Each number is 128 + 32 x the weight over its row's rms, rounded and kept within 0 to 255. Layers, rows and columns count from 0. Numbers have three digits each. The size before them is the row's rms in percent of the matrix's.

# q: layer 3 attention query, 160x160, rms 0.11, rows 7-12,39-43,71-75,103-107,134-139, columns 0-79
# k: layer 3 attention key, 32x160, rms 0.096, rows 6-11, columns 0-79
q134 066:139108138131110158126127134126114168097118089115154169156096156181155117095183183134160080169125167142126136121083068166126093110126172130188117088098111122183062148099128040082120118118113101155135196108138121171165202142097171127090102116
k6 094:128105206115135151144121108110186132156118133138123217075101068118136145086157121178183120173089193114126123080105120165118131121148078123082094147084125086124127134118104103127146088140158141140164162095100181141126167173162091165094124082
q7 079:170127090172097158154134122104109196135124145099099133124185116156132148099087110082163165069122141194161139127145154164112075121156147096184147132115095132131166117137127177150138157113123111058112099128121074138100111097139203163129147184
q39 079:160142167141131129140156131150125120110168113121122121107133083188151189106150173090109157172093112066169111189112061100086092130189175140141126160115093121095082122130164122068139149040067160120123104132131185068173124129171093116139165111
q71 081:160086117082153148149099071096126179121144066048127085138111164123075080123104108125109129182101131123110148136157121165165150127162076150101083100045103150162111120077105155099110103155124156141155145161112100185104092124173085171071160113
q103 082:098152100102136104135088100132162171086099076118070147157105174215098147105122148098130180149079125156108108126112182132148133086143148127167143136150071108126139119154158154092077110094105207078124060155159117101178163119136094097178139186
q135 083:079161130141185106115079203111155123127076112179096067127062156205139120152112170156157157114115131198155104153118155112094078128158195128091137147127184120133112115129161126143105153156150131077110096102134102070155151095147160146121125095
k7 099:186100118115078179137163096113130136145112080121147131067141090153135166119145096193161122150100152136148074070137150154119152142126109083080102081111134142071139137138147153133153110148122123140188123127127160117146151159162056167124127111
q8 094:114140183148125083115118070090125139129183175141210151097143073108081163116184124138076089111149137121179175091132135104131073130111113161101077095081162140085142159127103115161138122121171100156105185133147102168079118206113134118124115108
q40 076:134088118091170153070146085090112097106121098100175129141142101120033195134184139154159100148131143116195138090154160118153146139091151159118129168087132166118131107148121107158159107103124153147161136130155165178079144183111087108117137112
q72 077:146054182108159102059105093084148141130168153108141133178095110144078077165133205139130121082130073121110116113172154117131110133081162123110073171131147105108143134105149169149171130149151119122097172137115132141096150133157110072108084119
q104 089:138091182092100133090111078138097151094106137104096124156135086134137159113135177147122113138080141088126122109153175114105175159104153104098100128099141173077172135121084133145137197105109162123135120121143124163108119193152072090135107108
q136 084:089099141102162095132123128137111092110126146110159117140138061137033148171132110158083075118137099146177160140120095106132132131096170157112150146091154113108217136200159178187177137158103113135107141131109122162114103198112148151087163103
k8 121:114135105050099112098114123153103134066130180101145151097105096126094141138113078131121066133127135096118138093137102162133190162087136141079106073134154194116167081141104094184150137140124151144063129088125166147100133172137123135112130103
q9 088:100203154103163100074102124073167110133130143095193134113096105127128146124146126154121108133094100072167178122148072115120117129139143127108120080147120131126093135114130125122133127164111136146132146127126148118118168153153112087101137066
q41 093:117081156102135120083090103191153095126135154126153156126173133132098204112136090164084107114107134143195108103150152127107155122095110096086147141076108128179141139133102134196130104121149107119139135166167157159066093196109132094076109110
q73 093:113145093117137082085150106177082147110153155158121205138171125215131178114135100128106107125140091065168104090142065111102149135103166153146074122157143136079135115155082094093231101160101108108132112130112154102149178127119175090162067092
q105 080:155132172127103090154145108080094121080134162115193132133191069154126191103093069163124108156071148120180196093204161104106117182108148133099077156136112133084108187159086090151169141124137096146125123134162131154079113240091151141103113124
q137 098:155090142183135147135106093152099144146164107074148121157171121068088120145134103121084105140133173127150147181133107162187168077082074108136128160116108092117138141140159225122143158144113118118115084153143116187122044145140107072122169163
k9 144:093150150137126060106101104128131156092136145120171115138116154137112093154161125164125068100099118141123161128114126104119150126113123123114102152114108140155098087143115105133165123106138082182084164112121155164056138169141145064132086148
q10 101:142127155087076150115107149141140156158076138100082091155126176189178087132118141098117121127118131113134167092097136113106161110112134156136110178180144161154113155102216154077110179145072125119192106151220110109152093088126063157182108146
q42 128:123155129123126135133170121110137163073119127141102138141106177176116094111092163154185177097116180106118141160108146117132063152157120092118125129146115166103128162097148148146086122117101135113130150107042130108157130105171158168132179113
q74 150:145115103143153155198179104153160114125169067098115106156138164125118129093104173101143163120186153187164068106091125207174131023154109115128162102075117063154123099135173135132077083118099121123138127105100103152162098117147141132092141139
q106 106:066122035124093119134096138158166160126077160187086147139150080126134151147179122128082131180155133095111150128129119066156147133192142124150096137167134097153100076137165108101113136141122104095152081124168074060205165078118131114134132140
q138 097:130096097173103227117106128106176152087147152173107104097050170127124082129114110158192107122151197155109094161158175130105139124170108159116084108140102182118099127087100117098101108095118093158131101116105108129128186062067126134117115151
k10 110:177135121151149161124076131114139140129041164146102130161078128153150148107128131160163146134185152100102107118147189141117134092112136129158128138090142110100127115111209126131090145164130118059135121155120105098189185162125143175168143146
q11 106:156186163127191147110151128129134155184151128119135089135070097130158167159106132171139127085090120067121132080131118154160094126110157102150128152100128164125135145105160099113139134128173178098147188094091225091120121134119129127131142101
q43 204:096171148123115099091122116151131148119131143144149119121131117164128109192141128203146049144073119121137194139163116050132149146096181134131085109171148128098105132144092093080159179099131150155103119151169131124120144148122098106157090131
q75 151:151179168142061123050165147116106110158100136189144155094178124119183148150097121199123128202090135120136209133158116105042131181104158125142100157160117141116090126146068064078104136139141173182115115125181160100105128149130109128158081102
q107 148:129112155114099107109062142185092101125114107166172161103103106124114139166123114168140059174064177104116178083149124051121136171089153151119064116139143104106170188171112114105120108177111094120100150139151164102114190194089082082105080103
q139 164:222180143125134182134146097171138114115140101111113117111155170131140120095100141110132151102107184138099113101148151159123124078116100080159114124051083155148128177083124105157115051135141116108172137155073147125127120116136121161040145122
k11 088:098202130111129089126074124114078127069168168163176221121182120158158099060163129168127107114131138106166134088078151116137154112158102100137171136115127126138151137137136146153168130119182138156152146120101118165112151142140155165140144161
q12 180:158135103140135130185164112152095117162113126087119089160097137110096110111129133058105184097171124143117090140111142161179077081128067121133145139084090154175167110094140138160114080171193110094155154133055116138158073077136189145158133111